From a checkpoint of a small transformer trained on Wikipedia.
Size: 13 layers, 5 heads of 32 (1 for keys and values), 4.42M parameters.
Each number is 200 + 40 x the weight over its row's rms, rounded and kept within 0 to 999. Layers, rows and columns count from 0. The size before them is the row's rms in percent of the matrix's.

# layer 2 MLP up, 640x160, rms 0.0499, rows 88-97, columns 0-159
121,240,234,214,236,247,195,163,277,120,212,184,152,225,199,154,224,315,142,242,215,200,193,174,129,161,174,265,205,202,157,147,223,232,106,228,195,250,157,248,194,196,245,153,252,127,215,199,107,179,236,238,192,159,175,242,176,180,138,205,155,157,226,243,219,189,211,175,216,237,127,173,212,157,184,214,173,224,197,208,188,255,239,239,183,276,211,116,227,213,246,136,231,259,210,165,202,166,247,258,161,187,247,166,153,156,227,242,160,214,175,217,266,193,193,250,140,157,182,240,237,199,160,171,195,273,199,254,267,251,139,181,186,186,236,161,235,155,164,221,201,232,202,166,222,254,265,231,125,199,185,219,226,193,178,209,199,249,196,184,137
090,209,151,196,173,217,154,188,189,169,206,156,105,206,195,182,173,198,170,320,180,166,219,184,192,230,220,290,194,203,200,150,257,129,196,250,251,195,211,220,272,291,205,177,233,248,249,164,152,260,210,211,167,110,218,234,199,213,166,247,218,212,158,158,186,246,199,167,216,158,154,172,189,199,202,234,138,267,292,236,136,217,208,207,148,164,191,221,247,230,283,207,194,205,239,135,173,175,256,256,280,237,211,190,178,165,112,196,230,188,270,172,220,205,174,221,258,205,196,236,231,254,247,150,188,164,197,183,239,148,221,169,257,274,198,184,201,251,197,149,190,189,222,232,295,212,169,188,149,263,193,172,204,210,175,198,237,162,137,178,192
094,158,234,253,201,257,227,223,174,163,161,151,298,180,175,222,235,211,160,193,174,229,178,215,135,232,212,216,216,186,110,195,140,196,172,273,162,254,240,232,198,239,259,181,266,251,166,180,179,159,227,221,188,107,234,280,195,248,195,187,151,205,223,235,193,188,220,199,230,173,150,174,222,175,135,219,266,203,268,211,274,147,212,271,206,199,234,252,185,149,146,168,163,173,276,224,133,183,237,237,161,178,182,192,214,198,227,157,263,229,148,162,170,242,182,296,177,212,149,141,182,170,166,238,241,176,240,239,255,205,133,144,183,249,173,174,204,241,155,237,99,225,164,210,201,237,222,223,199,175,164,201,253,211,153,174,200,147,214,139,168
100,203,209,183,167,183,200,160,140,221,203,219,164,183,205,269,188,216,191,244,173,280,105,240,132,221,238,241,139,171,148,276,132,207,218,230,167,157,263,154,246,226,270,155,163,168,210,104,108,160,249,213,150,193,196,170,258,231,191,147,212,225,211,140,252,229,168,190,232,204,145,267,164,180,235,181,254,200,117,163,187,175,224,210,171,268,115,228,188,202,228,208,138,216,136,177,205,170,241,198,144,164,204,145,238,242,222,243,178,194,218,191,201,203,201,239,148,170,239,149,154,195,219,228,260,186,250,230,268,247,226,187,271,281,227,227,220,164,229,163,196,198,175,169,174,240,192,241,237,215,225,150,135,231,235,183,161,168,188,244,236
098,265,246,219,241,216,123,192,190,142,195,172,145,161,164,124,246,171,209,248,163,157,247,270,190,117,206,248,226,235,173,267,229,148,182,190,280,166,169,223,221,101,151,227,162,245,200,165,201,228,231,191,210,264,138,185,196,178,188,181,245,175,195,181,255,236,207,247,188,236,247,175,123,249,136,249,201,182,174,206,249,231,237,237,227,238,250,246,235,173,153,181,159,233,253,245,182,273,160,160,265,159,134,232,162,199,207,232,223,244,153,174,251,231,179,192,262,152,271,252,151,243,187,197,246,205,179,235,187,205,161,180,208,205,162,256,225,254,179,232,200,196,191,172,297,175,233,182,224,157,150,157,245,166,193,169,175,245,261,178,204
098,222,222,204,184,201,172,235,242,201,184,157,179,241,164,128,158,224,188,214,187,198,255,167,169,172,277,143,288,200,205,222,211,242,189,202,186,210,202,259,164,267,182,203,211,239,174,201,151,150,260,231,173,265,265,151,218,219,241,182,239,203,173,217,159,180,250,215,175,283,140,253,202,203,158,219,190,294,152,252,301,175,176,193,221,209,226,217,195,219,200,175,100,176,271,262,173,159,181,148,221,115,220,242,190,190,187,225,147,224,223,177,172,212,229,167,171,171,164,227,193,158,226,130,238,256,193,260,169,256,219,199,254,207,192,195,176,170,213,275,219,185,222,148,194,263,181,229,211,231,87,197,240,203,201,283,153,189,146,300,236
102,118,199,189,188,180,188,207,188,178,229,176,244,176,255,219,236,249,222,163,305,137,192,190,179,207,230,186,177,225,283,222,232,218,183,214,194,177,194,113,238,199,200,170,209,176,269,204,194,221,261,281,246,205,141,209,143,275,171,190,166,130,176,182,193,209,155,254,139,209,137,194,143,157,228,234,192,286,232,211,234,246,158,210,225,317,205,196,181,114,246,231,226,225,209,197,267,135,233,208,222,194,211,125,164,172,249,160,185,165,170,241,198,283,200,224,169,238,166,183,115,219,134,231,216,185,148,227,212,214,169,229,164,222,216,176,242,283,241,158,142,164,144,194,202,237,208,161,123,189,194,206,238,187,256,198,164,156,179,204,241
093,175,235,163,244,209,212,239,217,151,225,186,166,228,121,170,160,176,158,200,186,228,240,216,158,167,211,230,206,205,143,184,201,194,188,262,244,189,162,143,130,171,141,189,168,189,231,181,235,205,188,215,272,186,172,132,168,185,176,182,190,247,195,281,196,291,229,174,152,144,224,279,237,128,176,241,155,179,175,237,188,254,256,237,166,257,106,181,265,204,147,178,155,207,178,272,151,172,224,217,165,197,208,225,160,243,236,193,261,197,151,273,191,258,146,199,195,207,208,186,186,228,171,140,145,250,264,131,124,240,176,207,234,198,148,243,214,137,228,260,185,203,226,207,247,305,238,272,209,210,162,164,193,262,163,240,167,177,173,220,188
103,224,157,174,213,212,197,147,182,143,248,212,209,229,222,219,123,213,115,152,139,135,177,141,225,200,204,142,256,213,180,185,229,179,195,235,221,213,201,228,257,180,208,141,215,175,232,227,180,251,260,157,243,258,312,228,95,195,143,234,244,134,145,208,242,200,217,260,190,172,256,210,219,167,231,210,246,245,137,176,185,144,219,171,176,221,217,158,283,272,186,234,174,167,142,131,240,187,247,251,221,245,215,170,115,268,200,203,198,190,236,222,228,182,238,141,205,186,138,187,125,204,151,202,187,249,229,248,250,199,265,247,164,244,234,152,238,208,200,273,200,178,245,167,226,203,178,206,205,147,171,225,230,183,149,177,172,191,217,208,135
096,189,238,271,164,250,168,216,185,173,192,219,167,193,144,229,222,140,200,148,164,222,236,133,140,204,222,199,162,174,145,198,201,158,176,245,213,198,216,196,195,199,208,269,215,172,143,201,166,205,188,168,142,133,267,243,187,249,238,187,188,236,118,245,188,196,216,201,209,162,151,217,143,197,258,187,245,299,155,198,219,225,196,252,193,206,237,181,254,208,156,243,235,249,242,298,261,163,239,265,198,269,188,282,196,235,223,204,202,166,154,145,208,180,163,236,141,148,210,206,217,144,251,193,187,215,276,204,183,230,241,136,278,187,137,248,164,182,134,181,88,179,271,168,200,218,180,180,175,237,188,155,194,175,195,195,237,159,274,260,236
# layer 2 MLP down (transposed), 640x160, rms 0.033, rows 88-97, columns 0-159
114,187,231,159,165,245,200,235,163,152,228,189,156,175,170,174,208,246,161,205,191,244,211,211,187,167,150,253,295,143,139,211,204,183,233,148,242,282,167,307,200,183,173,156,204,128,219,182,170,172,237,153,247,107,242,203,190,157,178,207,206,163,231,278,189,248,232,198,150,185,204,134,219,201,183,160,207,252,201,290,183,218,126,186,174,233,223,183,217,306,237,167,158,197,229,90,203,235,206,207,150,239,155,175,220,233,159,252,175,203,133,167,236,199,198,232,137,207,204,222,139,221,256,162,245,182,207,205,229,173,172,195,257,237,273,201,109,163,200,217,232,224,198,240,171,206,209,252,262,174,272,167,217,151,162,154,237,225,203,222,171
093,172,141,107,308,234,188,169,208,216,205,292,226,169,168,232,239,210,243,307,169,240,211,205,283,220,187,239,185,177,163,257,182,164,171,239,216,226,200,151,243,232,197,234,167,199,156,275,285,150,194,228,166,130,189,154,144,140,115,183,244,225,201,249,169,230,228,237,232,245,218,187,232,264,169,143,164,224,185,242,188,194,120,153,248,139,165,180,196,156,190,184,188,174,290,216,129,187,182,256,177,201,219,256,189,194,191,187,192,189,172,201,244,215,161,207,236,234,227,159,119,183,252,203,177,191,178,294,117,167,197,235,190,251,153,145,185,217,210,194,197,206,202,238,161,187,182,215,198,226,156,226,171,265,183,170,194,138,191,175,203
086,219,218,219,247,192,162,173,203,159,159,194,175,155,142,224,132,161,222,189,174,164,266,231,275,218,159,202,183,209,190,232,252,193,256,200,136,156,133,106,159,229,197,187,223,137,220,153,218,256,208,167,138,245,220,213,228,176,208,215,161,278,263,272,212,190,191,188,143,201,270,237,264,174,234,189,211,187,131,209,213,159,226,206,193,210,211,215,182,166,244,226,285,179,180,201,221,205,137,194,187,217,208,234,263,155,179,165,181,115,150,252,188,257,224,269,207,170,158,253,207,246,226,169,173,189,152,198,231,204,141,259,207,203,263,256,100,152,222,176,222,207,175,238,144,246,233,215,240,224,202,132,181,95,177,215,256,290,208,212,174
100,242,157,186,203,206,191,194,142,196,165,224,218,234,170,172,210,197,222,165,221,299,184,192,227,264,70,221,220,210,282,179,198,195,185,251,193,217,159,201,267,184,133,119,233,199,223,212,198,127,250,223,192,183,193,281,268,149,301,166,246,202,167,195,232,199,190,224,215,199,208,287,246,189,124,233,198,176,254,177,222,143,277,226,173,190,221,184,219,203,198,251,195,226,185,167,187,197,226,130,241,190,245,244,190,280,228,176,184,213,188,176,197,176,90,105,176,207,163,185,205,125,133,237,172,174,268,238,177,229,196,202,224,243,173,163,174,246,182,213,109,176,204,149,226,202,175,228,244,166,245,208,175,156,170,164,145,198,251,197,216
094,233,316,177,237,233,163,138,173,161,189,167,132,181,234,185,238,139,218,212,266,199,253,308,261,182,214,224,224,178,227,231,236,195,269,237,207,178,153,167,223,156,191,122,169,184,178,293,236,186,213,291,212,222,193,126,215,138,191,259,179,171,176,196,202,259,179,211,181,203,217,206,151,134,167,276,141,176,209,234,162,192,242,185,226,115,214,139,202,177,233,288,191,208,189,174,230,184,208,174,174,211,206,124,218,163,166,177,171,183,162,196,182,189,208,195,209,227,266,210,232,248,243,199,184,196,167,226,210,152,201,297,198,175,201,129,195,270,194,208,245,189,184,179,251,136,283,159,194,198,288,177,223,173,144,231,225,170,176,190,244
097,130,163,275,167,222,203,184,235,177,206,184,210,83,217,229,165,232,217,238,161,205,179,194,240,201,152,234,177,200,268,253,166,214,211,215,165,197,195,132,225,208,170,223,190,161,212,253,210,221,223,176,202,141,269,197,152,229,141,268,205,164,126,162,246,182,236,232,208,244,154,195,159,228,198,197,185,193,163,204,289,228,254,199,157,184,201,224,157,177,197,185,214,232,134,154,213,198,237,177,271,199,150,233,199,105,184,246,150,178,222,204,202,226,129,198,217,188,261,246,275,215,204,309,222,164,280,236,170,224,252,233,114,183,148,213,208,215,202,111,221,214,258,188,234,158,234,102,158,238,191,224,178,153,140,276,206,204,237,169,187
105,193,226,198,222,213,228,232,213,223,210,226,132,156,235,193,147,164,227,207,220,109,213,222,220,149,180,195,200,227,218,174,263,175,274,150,133,221,228,201,220,171,162,197,145,244,207,194,215,169,156,176,197,170,231,126,155,220,207,267,183,291,195,214,193,214,175,226,246,229,230,226,183,215,333,199,158,184,216,251,146,179,158,133,128,110,226,238,240,217,200,146,169,165,195,241,281,200,170,154,194,179,211,219,239,188,247,218,204,153,170,142,166,219,350,192,239,194,199,189,166,156,244,207,260,217,182,238,181,209,194,250,103,215,236,249,153,170,159,179,240,164,168,213,184,310,173,174,209,254,216,147,212,225,206,171,208,245,163,185,194
099,228,187,211,121,222,261,164,177,154,212,147,161,140,215,158,190,180,251,244,150,201,201,188,256,194,248,227,141,80,178,195,241,238,235,172,216,233,181,218,208,260,181,215,159,149,233,249,179,190,239,156,187,214,228,163,149,134,130,204,207,185,245,174,198,158,233,231,197,263,204,124,189,225,254,242,76,220,205,287,234,237,199,190,196,161,117,246,270,211,207,231,194,191,126,154,203,256,234,183,197,184,190,194,227,158,222,187,193,192,122,243,200,249,185,205,200,206,224,176,132,238,206,227,221,205,214,176,184,252,236,313,178,244,124,268,130,240,206,221,220,231,216,204,214,216,170,159,172,256,219,208,262,215,166,140,229,167,251,195,164
103,228,237,226,169,200,200,227,265,231,148,202,202,228,243,187,195,173,213,211,233,125,211,270,221,201,220,182,177,144,144,195,250,227,234,209,177,216,301,190,212,186,242,197,198,166,278,207,209,175,242,147,196,219,185,169,223,141,140,220,173,248,252,250,221,217,211,201,188,229,175,193,162,233,212,144,161,163,190,211,121,201,145,210,260,141,291,182,213,187,219,295,217,200,203,266,110,95,177,181,235,211,198,183,220,198,117,187,248,179,219,269,163,237,155,157,202,227,266,145,138,149,220,192,198,239,132,229,216,179,151,197,210,138,209,264,180,272,152,229,158,181,175,149,126,287,239,132,243,218,198,159,181,179,234,159,212,225,211,249,205
094,157,225,173,187,229,173,248,164,271,118,258,196,270,198,246,245,219,214,252,187,170,185,196,211,153,266,135,149,159,234,249,182,188,206,183,205,218,165,123,141,274,155,243,231,142,221,253,218,160,231,249,226,113,197,106,168,173,207,201,245,136,193,209,240,205,152,196,204,208,206,214,221,256,297,246,135,246,192,224,167,205,177,134,200,232,159,131,179,184,244,204,191,184,206,192,298,250,204,249,223,174,206,154,262,204,184,186,201,146,216,239,203,254,154,137,227,186,202,155,213,230,239,192,194,230,175,230,226,204,259,185,185,193,151,214,144,157,163,253,225,207,151,180,133,166,271,156,245,274,238,166,168,191,144,208,263,152,179,187,211